Weights of a small transformer language model: a variant of SOAP for these matrices.
Each number is 128 + 32 x the weight over its row's rms, rounded and kept within 0 to 255. Layers, rows and columns count from 0. The size above them is the row's rms in percent of the matrix's.

# layer 6 MLP up, 2560x640, rms 0.0635, rows 2161-2214, columns 0-127
size [ 99 111  97  90 102 100 102  96  92 100  95  93  96 106 104  95  99  97  98  93  93  96 102  99  97  93  93 100  95  89  93 101 101  92  94 125  97 111 117 106  96 101  91  89  99 107 100  91 128  89  99  99  97  98]
[[112 108 146 104 111 121 114 165 130 155 129 188 137 121 175  69  88 105 135  76 150 117 129 149 120 104 200 162 125 121 106 136 120 130  95 108 138  75  91 185 157 146 130 147 131 110 146 152 110 168 135 168 189 142 112 140  86 136  91 122 117 163 195 132 160 132 115 183 136 139 118 148 112 213 160 133 136 104 140 158 140 127 136 159 163 185 154 116 108  90 134 157 131 136 175 145 126 201  99 123 122  85 129 126  59 157 127 120 110 116 164 182 143 144 146 171 122 172  94 148 200 104 142  81 126  60  87 150]
 [126 112 165 111 156  97 128 115 111 113  63 128  60  81 151 138  85 108 140 119 141 126 120 104  80 108  72 143 129 150 134 105 115 155 183 189 108 174 115 137  69 138 115 185 107 127 130 121 142 182 137 126 146  91 123 130 138  96 118 108 101 175 107  74 146  84 140  85 126 153 142 164 137 171 123 152 125  98 124 146 162 122 118 121 112 140  92 173 126  83 141 120  90 163  96 193 187 176 140 121 144 147 113 112 181 145  81 126 146 148 129 102 131 183 156 106 128 139  89 132 110 150 165 139 159 145 168 125]
 [ 98 125 111 115 112 157 143 115 155 132 107 110 117 205 153 164 136 173 148 177 131 105 139 114  61 118  21 144 124 134 147  70 131 100 130 123 160  85  90  76  64 153  28 113 134 141 152  93 154 132  76 108 136 192  93 141  99 130 139 105 120 129 154 131 164 121 163 117 207 114 103 146 106  82 170  97 135 123  95 167 162 147 117  83  86 156 126 115 133 176 140 134 116 150 179 155 175 151 109 193 116  82 116 139 108 119 150 145 157 122 122 165  47 125 134 159 175 149 154 165 122 150 151  88 103  76 143 100]
 [ 89  70 164 116 144 130 176  68 120 181 119 125 152 142 106 157 112  97 148 186  74 113 125 120 167 104 111 155 114 166 145 146 141 116 108 158  98 132  66 114 113  98 162  76 173 179 101  66  69 175 117 175 128  84 119 160 160 156  61  87 155 118  93 132 171 123 153  63 174 113 111  79 157 114 118 161 152 134  62 110 130 122 175 114 101 162 169  97  81 141 121 111 128 134 136 160 160 163 110 109 111 126 155 105  75 149  77 156 136 128 158  71 130 159 126  50 105 165 101 103 109  73 133 128 201 158 162 143]
 [149 125 129 127 166 117 170 182 156  92 126 160 154 110 146 110 158 133 138 159 124 195 148 139 142 178 153 126 170  98  93  71 118 118 138 113 135 126 159 112 169 109  54  76 140 151 122 165 107  71 103 165 162 132 110  89  90 156 104 121 114 153 147 164  84  83 227 125 129 143 173 159 164 101  91 157 124 151 127 100 113 173 129 105 133 146 103 179 127 114 182 117 159  90 149 158  42 133 174 109 122 147 127 100 116 119 157  66 122  69 152  99 195 148  62 123 126  92 100 113 150 148  88 180 159  79  79 162]
 [147  99 101 123 115 156 123 106 148 188  94 118 144 152 113 100 160 153 129 182 150 144 174 184 107 112 152 121  58 155  97 191 104 136 136  74 114 117 129 132 114 160 133  90 151 129 141 102 147 127 118 157 152  89 168 168 126 142 129  81 204 141 174 150 179 127 158 132 108 126 115 172 136 126 115 179  92  83 123 107 154 160 155 139 104 186  92 111 140  92 101 147 132 133 147 114 104 145 112 142  96  97 101 109  31 133 156 172 122 123 146 127  92 152  92  92 124 166 126 107 105 100 126 158  95 171 132 191]
 [172 156  84 114 153 115 170 138 111 102 198  79 102 191 104 191 150 152 141  40 165 118 160 154 129 129 108  68  49 147 113  88 138  81 128 120 170 129 119 117 137 115  93 129 119  54  99 131  87 137 183 137 185  97 109 185 165 154 133  74  81 117 192 138  91 128 166 132  62 148 129 185 125 105 140 126 164 140 157 104  95 102 119 123 144 163 104 107 167 124 133 169 144  80 137 140 160 106 138 132 129 117 187  85 143 142 100 155 109 145  82 100 118  68 113  76 116 158 161 118 159 128 129  84 111 146 119 124]
 [154 132 113 123 150 121  88 135  91 125  95 123 125  58 191 127 148 140 132 148  89 155 113 165 106  99 181  96 140 134 130 165 102 118 202 120 150 100  68  95 154 115  87 112 147 170 148 111 124  88  64 156 103 151  88  62 122  77 139 162 104 156 176  52 181 112 141 122 139 121 128 103 150 113 114 134  90 150  69  13 141 144 120  59 183 147  92 136 120  84 129 151 100 105 157 134 148 149 105 158 104 173 158 126 131 102 106 120 126 125 121 167 106 129 109 105 103 112 115 105 149 113 178 111 157 180  94 117]
 [131 129 125 179 109 130 138  76 156 132  86  79  94 123 109 139 170 176 101 117  93  72  98 170  67 124 108 159 155 159 133 121 155 134 149 158 107 106 114 120 116 120 116 149 164 125 119 160 106 113  91  78 187 165 157 214 220 147 121 116  97 130 112  92 125 127 219 117 160 150 134 129 117 190 144 149 150 192 127 156  86  64 114 150 168  87 159 152 135  89 120 106 191 143  90 109 176 142 113 133 119 120  84 145  78 141 136  97 117 139 128 173 133 164  84 104 144 114 117 135 113 107 118 191  89 138  96 145]
 [174 130 126 136 124 129 153 109 161 134 144 178 132  30 133 105 152 142 137 163 131  97 209 143 106 141 129  66 114 114 113 129 161 147  85 149 147 134 129 117  61 127 114 155 150 158 149 142  99 103 141  87  93 153  99 130 159  99 175 149  96 117  98 183 126 145  70 107 177 176 125 115 134 117 103 134 137  85 115 146 127 188 115 107  97 117  99 157 125 168  98  83 132 153 113 139 134 128 151 163 157 157 120  89  61 118 146  77 122 122 143 141  89 192 161 158 143 164 145  95 111 156  27 131 136  97 183  91]
 [ 63 124  81 178 140  96 103 115 122 168 126  77  99 141  86 116 122 134  85 137  92 109 182 158 129 141 130 137 131  82  72 133 144 164  86 168 132 125 118 113 129 113 107 141 117 111 136 190 117 111 194 150 150 121 167 126 174 143 126 113 136 108 160  95  86 158 108  92 101  98 166 112  70 172 175 119 133 131 113 157 148  99 157 122 170 142  85 117 116 142 118 107 138 102 131  84 154  45 133 122 184 161  54 122  81 102  99  94 146 154 177 110  93  95 176  72  85  61 128 176 110 134 182 111 141 165 172 171]
 [143 138  71 108  90 136 144  89 118 165 143 126  95  82 192 122  92 183 122 101 121 131 128 113  84 126 137 104  72 104 106 104 113  75 149 159 147 164 174 110 110 131 156  89 172 129 174  97 162 107  78 122 125  79 210 124 133 111 131 159  76 172 118  77 110 101 166 165  90 186 123  97 137 140 111 156 167 198 111 167 171 150 209 133  98 136 126 123 134 135 121 145 110 109 141  94 137  98  99 138 112 102 178 145  88 134 115 134 129 161 111 153 162 100 139 164  75 162 188 182 160  68 139 114 105 127  88 119]
 [120  96 148 154  78 176 122 114 144 200 159 160  78 165 125 110 136 113 137 119 102 144  96 113  68  63 132 158 135 111 166  96  53 136 113 106 167 139 103 210  88 121 154 159 143 139 180 169 203 136  81 183 125 115 194 155 131 188 166 134 164 144 150 105  97 153 201 106 125 136  38  62  93 144 177 108 162  86 112 134 105 114 174 133 170 124 158 130 139 158 141 163 133 159 111 172 148 149  78 101 143 153  96 113 136  96 141 168 138  88 131 139  70 143 136 158 130 143 167 159 146 157  48 100 135 122 175 113]
 [108 138 103 215 106 153 132 161 134 159 183 156 192 163 187 196 122 119 119 119 118 124 141 127 115 115 101 106  94  84 158 140 117  33  68 152 114 131  45 161 129 164 186  81 165 152 127 121  89  95 119 127  93  64 167 177 184  66 148 128 155  86 113 120 119 149 191  89 102 121 177 151 125 186 129 153 167 133 114 181 177 155 150 135 127 163 163 181 100 132 138 106 149  97  81 149  86 150 135 155 132 165 124  82 105 112 178 136 108 164 149  91 145 153  93 143 139 118  55 194 131 123 110 130 132 112 115  64]
 [131  72 120 170 114 127 158 142 162  69  99 153 155 129  70 101 167 133 136  78  81 172  71 154 114 123 104 125 119  92  80 172 140 136 144 113 109 161 128 110 179 114 187 124 207 139 106 120 142  93  90 103 102  98 145  94 125 191 114 137  93 123  89 129 132 199 136 101  55 119  86 133 114 133  78 190 151 169 124  99  99 161  89 138 136 129 142 136  98 154  98 148 169  93 155 171 176 104 177 122 125 113 122 136 158  90 136 123  68  91 166 108 147  95 160 121 129  98 167 109 136  91  81 112 173 146 141 140]
 [153 126 117 135 153 165 125  74  67 108 168 191  78 116 169 112 138 128 112  68 136 135 141  80 169 126 114 100 120  92 177  57 104  98 103 109 130 141 158 114 172 168  90 162  77 113  56 189 143 184 168 130  64 114 120 176 149 203 136  96  72 150 189 141 113 165 104 133  85 100 131 142 148  92 111 101 161 123 167 112  77 126 146 133 119 168 136  67 131  96 143 110 146 131 193  82 121 114 129 126 102 125  81 102  69 129 135 161 116 142 127 179 125 110  91 116 122 179 118 145 159 126 121  95 113  83  89  69]
 [ 73 150 161 200 109 135 122 114 108 109 110 198 120  91 167 184 115 110 113  98  51 162 125 136 142  86  93 116  60 113 150 147 150 129 157 117 162 169 118 119 168 148 142 127 138 171 131 127 156 148  80 127 142 175 139 102 125  92  46 118  94 119 138  72 157 120 177 189 215 125  93 145 152  64 120 149  93  89 112 106  95  83 135  53 130 144  99 115 149 113 132 163 168 110 141  48 203 143 104 208 138  83 162 129  81 120 168 166 130  63 115  93 108 167 158 111 161 119  81 167 132 127 100  94 110  64 119 140]
 [ 95  87 147 156 165 105 121 128 135  97  67 114  93 174 122 134 149 127 125 121 138 148 102 154  87  59  73 180 138 174 108 137 153 123  90 136  92 152 155  80 127 120  94 122 120  35 122  92 121 124 135  84 146 147  72 126 114  65 154  86 124 138 123  83  32 109 111  94 124  91 101 178 152 142 128  83 162 110 128 134  83 112 137 120 140  55  59 115  86 161 138 165 149  77  92  79 196 131 107 152 138 171 179 181 106 109 141 144 109  66  90 138 180 158 159 137  83 123 122 108 133 107 128 129 161 150 168 102]
 [177 150  97  42 148 121 117 133 106 150 172  95 143 105 103 169 161 159 137 147 145 100 167 121 102 138  93 120 194 131 168 152  77 130 143  66 160 157  56 143 123 107  99 132 175  93  88 165 169 125  68  90 140 144 145  48 174 107  84 119 126 129 114 145 226 135 118 147  89 106 119 142 145 109 101  97 140 130 109 148 111  85  95 120 157 108 128  98 126  84 134  93 142 107 129 118  91 150  93 157 160 167 121 129 175 102 153  77 107 128 192  88 137 115  93  69 138 190  70  73 153 144  88 137  69 122  88 123]
 [ 95  47 113  92 133 165 138 117 175 103 129 145 140  88 113 122 131 134 116 140 146 153 121 153  95 149  74 184  98 164 145 147  98 106 158  90 144 196 106 183 176 160 124 156 134 110 139 122 101 163 112 118 127 119  94 140 143  72 149  88 106 147 101 116 124 160 110 111 135  66 163 196 164 150 129  94 161 148  95 134  95 107  71 127 106  91  71 133 115 143 148 180  81 135 136  76 151 144 119 166 183 122  82 165  93 107 150  93 133 185  88  94  96 111  87 103 160  81 130 128 170 105 107  99  76  99 125 149]
 [145 126 137 152 128  65 158 109 118 109  88  79 154  72 139  68 104  92 100 120 142 148 121 147 121 122 138 136 120 137 113 126  80 148 154 171 147 108 141 124 101 101 112 108 112 148 152 171 109 112 105 125 160 170 114 162  72 160 185 110  79 121 114 111 117 114 169 171 156 122 131 164 143 170 115  89 153 129 139  82 131 171 127 112 132 173 166 120 113 132 133 132 133 112  88 129 149 129 126  85 144 129  85 135 113 116 137 126  85 144 145 159 110 110 125 154 149 132 165 189  72 120 111 143 101 109 118 144]
 [209 110  76 149  97 103 132 118  95 138 133 164  95 133 121 149 119 145 127 111 174 142 118 156 127 111 128  67 122 165 126 128  86 149 127 154 147 155 162 146 156 160 134 110 105 125 149  93 159 160 119 143  93 131  80 156 100  86  96 136 110 115 148  97 116 183 160  99 151  79 126 161  86 162 149  88 124 112 156  94 165 120 124 188  99 175 124 149 161 113 107 143 150 135 142 160 135 164  85 153 193 136 175 104  95 125 121 154  80 184 122  92 138 233 108 187 147 181 113 145 114 111 121 140 161  71 159 117]
 [122  90 131 153 107 134  95 106 119 120  86  80 105 145 139  96  95 133 121 107 159  91  90 147 100  78 128 139 165 142 120 127 131 157 145 123 175 119  94 103 113  91 140  89 110 121 132 139 149  57 107 186 119 130 163 143  93 163 180 135 161  53 111 100 102 114 121 180 164  90 128 181 185 158 103 113 111 156 164 156 127 161  98 122 120 114 161 122 110 135 165 105 104 151 149 173 131 100 193 136 120  81  84 135 104 118 128 139 169 119  73 120 127 125 148  84 154  64  85 130 149 158 132 122  98 199 116 125]
 [137 122  92 121 119 137 114 104 185 160 176 123 110  94  98 117  83 137  94 112 137 120 133 121 165 176 159 131  72 147 159  89 151 117 110 103 131  70 120 156  98  85 123 117 172 140 156 139  98 173  80  94 158 126  92  95 175 142 184 108 109 146 193 175 104 116 162 159 100 133  96 138 140 114 123 160 125  80 164 110 144  87 118 127 137  50 112  97 117 152 163 173 124 163  97 142 163 139 117  87 122 148 133  68 112  98  93 136 159 109 206 152 135 124 129 172  72 114 163 205 151 142 114  92 206 144 165 130]
 [143 179 124 101  89 191 166 170 121 182 119  78 111  53 112 168 129 123 158 142 146 133 133 179 156 122 129 139 145  86  66 139 242  85 123 109 146 125 133 153 184  90 134 115  94 125 106 157 158 160 132 184 133  78 123  11 154 146 137 175  76 114 151 131 135 154  99 169 152 100  67  86  69  74 129  92 121 132 112 122 109 143  80 110 162 137 156 136  98 145 127 151 165 154 103 143 102 115 115 118 151 124 127 115 153 164 174 107 137 146 181 150  70 161 180  88 106 174 111 150 133 123 105 150 149 102  87 115]
 [148 120 196 133 138 113  98 135 154 121 156 126 159 132 127 120 113 123  80 123  72 101 157 185 184  53 143 122 101 171 132  72 155 154 134 130  99 112 181 148 163  86 156 156  66 101 150 171 119 149 172  96 102  63 118 123 168 129 106 178 144 142 120 162 138 164 122  79 145 165 155 144 190 115 134 132  82 100 178 129 129  79 154 174 188 139 187 107 143  98 128 141 139 123 164 125 188 148 181 152 109 192  81 152 153 142 131 144 178 159 205 201 135  93 100 112  90 118 140  60 123 152 208  77 126 159  88 139]
 [ 83 122 186 123 158 134  71  83 153  56 212 143 169 158 139 130 139 153  93 186 148 133 128 157  87 195 137 142 142 172  88 152 195 144 169  71  63 162 165  86 154 169  92 103 104 150 114 120 152 117 112 117 155 121 193 101 145  96  88 111  87 101 148 145 129 141 112 153 164 130 139  83 163 175 141 162 113 153 139 132 176 154 116 137 116  96 142 104  92  80  88 112  96 121 106 150  83 138  65 129 139 149  91 112 119 126 123 156 112 169 108 113 195 110  84  79 193  67 132 130  98 103  89 143 134 114 110 107]
 [194  88  55 136 166 153 125 202 131 183 105  87  92 140 137 112 118 134 133 102  69  76 135 149  79  98 161  87 169 120 101  94 129 166 143  91  72  84 155 134 141 111  84 144 103  96 116 175 121 115 121 162  79 164  88 162 160  98 157 115 174 116 108 186 107 150 150 117 119 111 155 121 139  98 162 112 141 128 156 159  72 123  65  96 164 105 168  97 183 154  97 114 150  84 175 136 132 142 170 108 152 139 144 146 140 133 127 170 158  71 173  82  90 160 111 169 166 213 163 106  90 123 154 166 122 124 123 149]
 [ 45 110 155  83  88 130 159  94 162  84 109 139 162 152 129 163 101 149 116 142  99  82 175 141 145 103 177 148  15 101 162 143 126 130 184 103  92 147  90 117 109 158  81  47 154 103 123 144 127 158 147 166 148 113  97 170 216 155 157 200 122 129 150 107 155 124 122 111 151 163 156 103 144 160 153 139 132  76 135 145 132  98 139  62 131 174  97 153  85 148  89 135 205 138  77  88 186  54 146 138 138 135 103 109  73 121 120 118  99 148 110 130  94 133 115  69  65 103 117 163 122 118 167 111 120 168 105 118]
 [ 90 121  81 143 150 111  80 134 110  69  70 115 152  71  98 131 108 206 184 101 129 122 105 137  80 123 206 107 107 144  82 128 117 106 131 114 153 163 151 147 114  83 108  93 174 119 195 101 135 120 110 186 168 152 120 110 130 100  98 137 118 169 121 146 109 136 143 124 161 127 162 111 147 112 122  66 160  96 109 109 112  88 111 135 143 121 120 104 148 129 129 123 180 158 106 153  86 138 104 108 206 142 189 181 139 179 195 163 131  94 111 122 126  84 175 131 128  76 128 134 158 152 126 121 100 142 146 171]
 [176  89  78  92 131 167 146 131 128  65  98 124 124 123 165 140  83 133 100  95  99 113 120  98 108 149 134 150 198 131 163 166 118  71 139 181 134 124 146 108 196 126 118  67 207 126  98 154 116 153  75 132 103 127  99 141 131 153  82 141 158 149 115  72 153 114 192 102 128 120 162 153 131 204 119 193 177 159 162 109  86 143 106 162 177  96 152 150 133 152 128  77 108 183  73 125 123 198 132 102  71 142 119 155 116 153 122 170 166 130 156 130 169 198 106 125 182  73 114 145 152 111 170 138 127 139  90 155]
 [103 102 130 133 146 140 101 172 156 178 151 154 156 129 140  69  63 181 140 106 121  96 127 140 108 152 133 142 160  82 129 186  67  88 115 225 106 106 119 241 131 188 154 119  80 108 131  90 109  74 164 121 108 128  91 109 121 184 134 134 161  99 149  76  75  82 172 154 167 121 125 146  92 126 160 123 174 114 111 139 127 139  91  75 153 122 180 118  80 149 100 160 157 213 159 159 145 108 141  94 105 106 164 131  85 139 148 127 150 153 145 175 131 149 104 120 119 101 116 165 113 113 110 181 101  82 128 108]
 [ 78 155 151 207  69 105 156 134 110 130  78 113 180 118 156  81 100 128 129 163  62 177 129 146 114 123 106 129 146 152 125  85  87 137 117 112 175  81 149 113 106 114 122 185 185 149 149 130 122 104 117 122 140 148 136 113 124  82 159 183 104  90 150 100 110 144 103 135 135 142 132 138 125 169 140 156  92 138  97 100  71 121 160 156 174 183 163 112 129  99  78 190 101 109 110 152 229 130 118 113 172 187 128 171 170 150 161  91 136 127  64 125 152 105 124 147 124 137  91 125 182  77 119  66 125 151 110 148]
 [109 178 121  87 127 147 196 104 155  94 115  75 100  73  96 111 103 144  43 151 133 127 100 177 149  97  59 144 214 165 136 103 145  62 133 152 173 126 186 111 140 144 172 153 168 133 157 131  96 150 120 106 129 157 162 117  99 141 160 188  65 183 137 108 109  54  88 123 170  90 119 137 134  77 116 139  94 105 150 136 139 190 170 135 125  87 117 101 123  91 126 133 149 109 131 114 177 114 163  96 162 103 135  95  89 150 107  64 108 104 166 128 129  63 133  73 116 144 120  77 119 169 138  78  95 109  84  55]
 [ 99 110  93 122  95 153 158 156 140  81 158 147 106 135 153 137 184 126 147 163 175 133  81  93 203 114 120  77 123 130 143  98 133 132  62 173 165  97  75 156 160 136 120 140 139 136  69 241 144 122 113 119 154 153 108 202 171  59 147 141 145 147 137  88 196 165 127 134 174 112 112 129 146  91 113 158  81  98 138 160 133 116 111 142 131 124 105 141 138 168 124 136 175  97 109 146 116 123 127 118  74 205 161 141 148 158 170 145 108 126 127  51 120 126 117 163 181 139  78  78 138 107 178 109 161 181 109 148]
 [111 163 132 109 130 142 116 180 146  99 143 104 100 132 112 133 157 139 110 157 141 175 145  82 118 170 166  89 101 111 120 101 165 143 169 118 143  69 112 128 112 137  97 154 115  71 140  93 133 133 134 165 139 205  81 115 172 149 132 119 136 120 112  46 113 150 124 101  88 177 143  80 114 101 129 140  76 117 145  89 173 101 120 132  77 122 219 175 143 128  80 104 148 115 127 123 120 114  99 139 133 116 171 125 161 137 172 102 122  96 113 130  61 149 130 127 158 158 117 146  67 131 124 155 152 178 138 105]
 [ 85 119  81 122  84 139 117 107 118 129 129 116 144 146 110  54 158 122 161 172 107 105 133  79 153 159 162 136 163 169 110 154 164 128 178  99  99 151 184 147 132 118 165 137 144 135 166 156 118 167  85 160 169 109 131  96 184 167 144 158 136  84 137 143  63 134 145 133 117 104  97  99 148 139 123  65 156 124 114 136 118 163 187 106 214 106 166 186 125 124 138 109 179 151  98 143 111  95 167 109 156 155 106 138  83  87 140 130 144 130 118 114 123 132  95 118  99 150  84 104 141 105 130 167 136 140 120 147]
 [ 98 192 107 146 107 141 174 141 166 144 132  62 150 137 179 128  80  98 159  86 172 182  93 131  66 143 119 152 176 138 132 100 134 159 127 135 127 141 137 128  95 119  98  93 157 146 142 108 104 161 148 213 168 134 121 102  73  93  81 185 189 185 194 128 124 104 152 192  90 138  97 172 102 162 108 195  88 120 125 105  75  75 159 162 181 158  62 123 140 155  32 155 128 182 192 121  96 162 120 101 149 188  96 120 141 167 131 131  86 129 137 118 106 101 133 119 101 148 152 161 169 124 113 109 142  85 143 141]
 [149 154 130  90 129 157 161 111 140  36 129 141 116 130 143 131 143 132 134 133 123 153 188  94 143 176 189 159 128 153 137 141 132 118 117 138 135 102 117 173 136 136 146  86  95 114 132 167 126 107 119 108 117  54  67 135 106  99 167 106  92  99 152 112  80 158 113 201 158 111 111 126 137 102 198 110 194 100 100  79  37 102  68  77 172 107  80 142  77 111 146 167 129 173 114 104 137 133  58 174  78 118 113  60 128 139 147 137 135  81 167 139  89 136 125 119 139 178 173 125  83  69 120 129 163 164  99  95]
 [153 123 149 122 142 108 127 159 169  86 122  95 167 157 178 115 120 155 175 170 137 109 177 215  77 141 132 142 148  94 126 131 176 130  56  93 166 119 126 206 163 109 128 127 116 158 104 132 135  91 114  98 161 136 126 139  88 149 152 168 110 124 171 146 147  36 102 150 152 137 100 117  84 111 125 128 170 100 129 137 126  88 153 142 197 130 145 141 149 115 102 157 104 142  55 136 104 118  98  99 149 122 101 117 127 140 118  99 111 106  95  92 107 139  83 186 132  72 140 174 123 102 110 175 138  92 107  82]
 [109 180 105 148  71  77 132 137 148  94 115 118 134 143 100 138 134 185  93 120 124 152  59 105 141 185 146  21 173 143  99 113 107 147 158 154 105  61 154 136 156 176 130 148 121 111 193  95 179  87 147 148 161 142 187  80 167  95 173 104 196 182 154 178 104 165 114 128 149 107 131  75 158 147 108  65 150 133 151 115  78 128 132 158 108 140 103 136  65 168 143  88 185 149 128  98 166 103 141 120 158  59 122 160 176 104  81 136 161 170 109 183 148 161 153 110 126 136 116 145 108 112 130  93 149 190 153 156]
 [150 144 137 116 113 137 148  41 150 140 171 196 157  50 108 101  91 125  41 115 123  94 100 136 103 157 141 136 126 170 114  99 143 151  72 124 100 111 103 149 175 148 151 112 103 123 116  89 116 124 122  65 149 176 115 151 130 150 130  62 186 124 107  82 144 123 142 128 136 104 156 167 110 163 102 119 114  98 142  38 170 114 161 125 132 148 105 121 144 126 184 179 132 110 135 105 155 133  53 122 109  87 194 116 121 144  95 194 118 116 132 116  87  79 149  91  95 176 171 162 102 184 128 146 148 107 118 148]
 [ 97  85 138  91 128 133 118 145  42 115 102 118 161 138 128 132 165 163 139 138 127 149  72 154 120 101 109 103 122 179 120 138 113  69 194 116 105 151  82  99 145 104  90 198 198  96 108 186 152 180 110  56 125 141 166 150 138  67 190 184 173 149 162  78 114 148 135  99  78 174 154  55 141 125 140 216 130 126 134 161 128 101 170 112 164 100 153 144  91 108 134 141 208 168  97  97 103 134 127 181 133  85  99  96 169 160 117 149 180 146 158 150  55 112 110 106 131 104 130 158 141 123 112 152 169 160 176 110]
 [ 97 124  74 135 118 170 114 148 143  82 121 105 116 108  93 125 120 140 197 130 149 142 116 187 111 129 120 102 129  93 175 116 123 141 100 186 131 139  86 106 134 179 106 151 144 130 127 173 128 111 160  52 129 111 153 136 142 156 144 123 107 150 182  84 118 138 111  88  72  98 110 120 135 109 122 146 121 149 174 147 121 196 128  85 126 210 102 148 152   0 137  82 114 132  80 148 138 135 128 155 127 146 105 177  59 147 166 130  56 136 129 145 179 110 159 141 107  92 146 151 122 107  79 122 114  92 161 179]
 [103  99 150 163 132 139 174 158 126 122 129 113  99 134 142 181 106 189 109 165 113 171  90  97 117 116 108 147 160 180 148 109  83 180 107 136  91  67 123 116 212 161 106 147  86  84 131 113 104 151 143 107 135 118 130 103 150  80 129 163 145 117 177  76 117  94 104  78 103 144 115 131 137 123 129 144 113 172 137 118  99 146 154 186 167 120 133  93 103 145 214 137 129  82  76 103 144 123 160 108 114 102 136  97 129 202 114  89 144 143 139 134 123 178 107 122 129 123 109 147  98  93 111 110 135  89 118 137]
 [122 164  83 129 136  95 120 109 117 187 168 136 129  46 139 129 152 183 103 147 152 107 108 140 120 129 190 137 139 133 119 136 148 123 113 107  95 150 154 167 175  83 139 145  88 111  86 144  73 132 116 110  62 177 160 100 143 109 133 101 103 141 110 118 118 140 182 132 129 123 121 192 104 180 164  92 136 150 128 125 195 113  86 118 162 149 113 115 162 155 160 129 109 119 109 115  64  69  61 135 122 149 168 104 101 117 107 110 136 155 136 157 111 113  82 108 191 146 110 118 142 131 118 143 107 176  77 103]
 [145  94 167 161 166 173 147  97 129 123 132 111 127 131  84 126  58  80 128 187 136 168  95 174 130 138  94 132 143 169 154 138  97 132 135 115 102 159 148  80 142 157 116 126 107 129  40 149 157 126  75 109 136 100 123 168 111 141 146  61  89 116 108  96 127  96 180 120 169 148 142 124 137 129 105 143 124 137 109 138 123  71 169 113 141 123 107  93 143 140 131 142 120 105  88 146  76 139  79 147 206  83 126 131 103 140 100  95 137 136  94 159 125 189 164 132 120 149  79 103  97 138 162 143 128  77  62 215]
 [136  94  98 155 101 134 155  98  99 123  93 132 169 127 111 128 147 106 116 155 115 139 172 175 135 126 136 107 124 118 117 204  56 104 124 136  95 160 152 145  88 131 164 141 121 135 131 209 152 141 118  88 149 101 140 188 125 153 109 107 125  75 193 174 113 133 113 161 107 161 126  71 114 141 121 129 147 146 171 121  48  44 155 179 100 101 184 128  68 114 151 177  93  83 144 156 110 149 181 142 147 117 129 194  95 166 139 107  99 164 108 150 163 112  99 117  81  94  94 133 128 133 123 140 171  57 111 107]
 [120 101 148 118  80 145 192 134 123 157  89  75 137 114 129  76  82 147 142 153  79 129  71 117 126 115 138 139 152 169 136  81 173 100 179 144 112 124 202 178 141 117 117 133  76 102 169 114 109  69 140 130 156  87 166 121 130 126 120 128 129 112 149 104  90 121 148 117 149  91  86  77 151 119  77 129 119 165  75 191 151 102 152  74 140 118 136 126 103  81 155 129 138 127 126 138 105  99 140  92 130 119  81 147 119  84 108 124  62 182 125  66 131  77 117 110  69 104 137 167 152  93  80  93 122 157 112 109]
 [142 168 141  93 146 157 189 131 151 138 156 119 141 138 154 151 103 142  76 165 175 111 192  90 118 119 164 144  94 173 162  87 159 155 180 142 154 120  78  48 116 117  76  84 113 102 102 132  78 149 148 140 130 115 145 183 159 157 136  93 144 139 115 131 142 136 178 147 129 149  55 143 151 130 129  87 101 179 108 169 180 167 111 151 150 112 188 117 163 154 117  65 132  96  92 120 167 115 108 131 147 141 104 127 137 133 106 139 122 129 115 206  90 139 117  91  92 101 211 141 129 128 137 131 116 141  99 147]
 [122 105 189 181 125 147 129 151 105 131 156 119 190  86 170 107 142  95  96 110 143 111 150 123 147 100 137 138 175 195  67 149 112 117 124  52  37 115 174 129  95  92 150 146 145 126  92  93 120 123  53 102  76 179 149 140 142 160 115 169  76 147  77 130 183 133 132 165  98 146 118 101  42  86 121 148 175 124 123 128 138 137 126 116  71 116 226 111  92 154 157 108 141 187 133 132 113 126  88 134 105 188 174 119 121  90 171 161 126  95 148  60 105  86 132 107 116  80 125 166 137  78 160 126  92 220  62 101]
 [120 133  95 149 103 143  82 144 129 107 103  51  82 104 123 175 168 157  65 140  94 160 122 196 125  88 162  78 105 104 121 141 114 109 131  93  45 182 238 133 137 102 136  75 120 129 123 104 114 155 156 109 138 137 165 136 135 106 112 147 106 116 210 104  90 117 151 146 121  80 135 138 147 154 154 137 113 102 166 152  89 130 106 113 180 151 107 139 152 116 210  80 132 177 159 108  91 141 113 150  84 134 114 113 102 153 126 141 156 175 109 158  93  99 116 120 103 169 101 120 142 123 124 114 154 138 124 108]
 [168 151  64 148 142 112 132 136 158 127  95 150 214  94 197 149 133 111 140 113 139 163 179 160 174 115 119  81 125 152 158 100  51 130 106 136 194 134 133 155 145 159 139 157 134 156 104 104 105 105 170 144 122 144 108 170 144 125 150 112  67  94 168 162 164 140 143 112 134 131  87 117 119 173  78 126 167 175  61 154 137 108  76 129 111 164 105  85 110 108 121  86  93 129 163 158 111 165 156 162 143  38 139 146 209  75  88 147  94 160 112 145 111 154 114 169 122 113 124 132 105 151 130 158 131 156 126 111]
 [144 127 129 153 172 183  89 146 115 153 180 180 125 129 149 184 130 150 118 148 114 172  52 109  97 173 110 123 129 102 112 106 107 167 141 155  80 124 107 158 127 165 205 148 105 106 143 127 132  89  87  99  99  99 141 140 163  69 131 124 164 128 136  89 135 107 107 129 158 131  76 134  95 110 164 124 188 151 128  81  95 155 128 115 104 164  97 106 183 131 168 129 116 112 101 119 141 126 122 112 140 108 175 109 195 175 154 178 126 141  89 121 128 144 126 138  38 149 111 147 173 145 113 125 120 122  84  88]]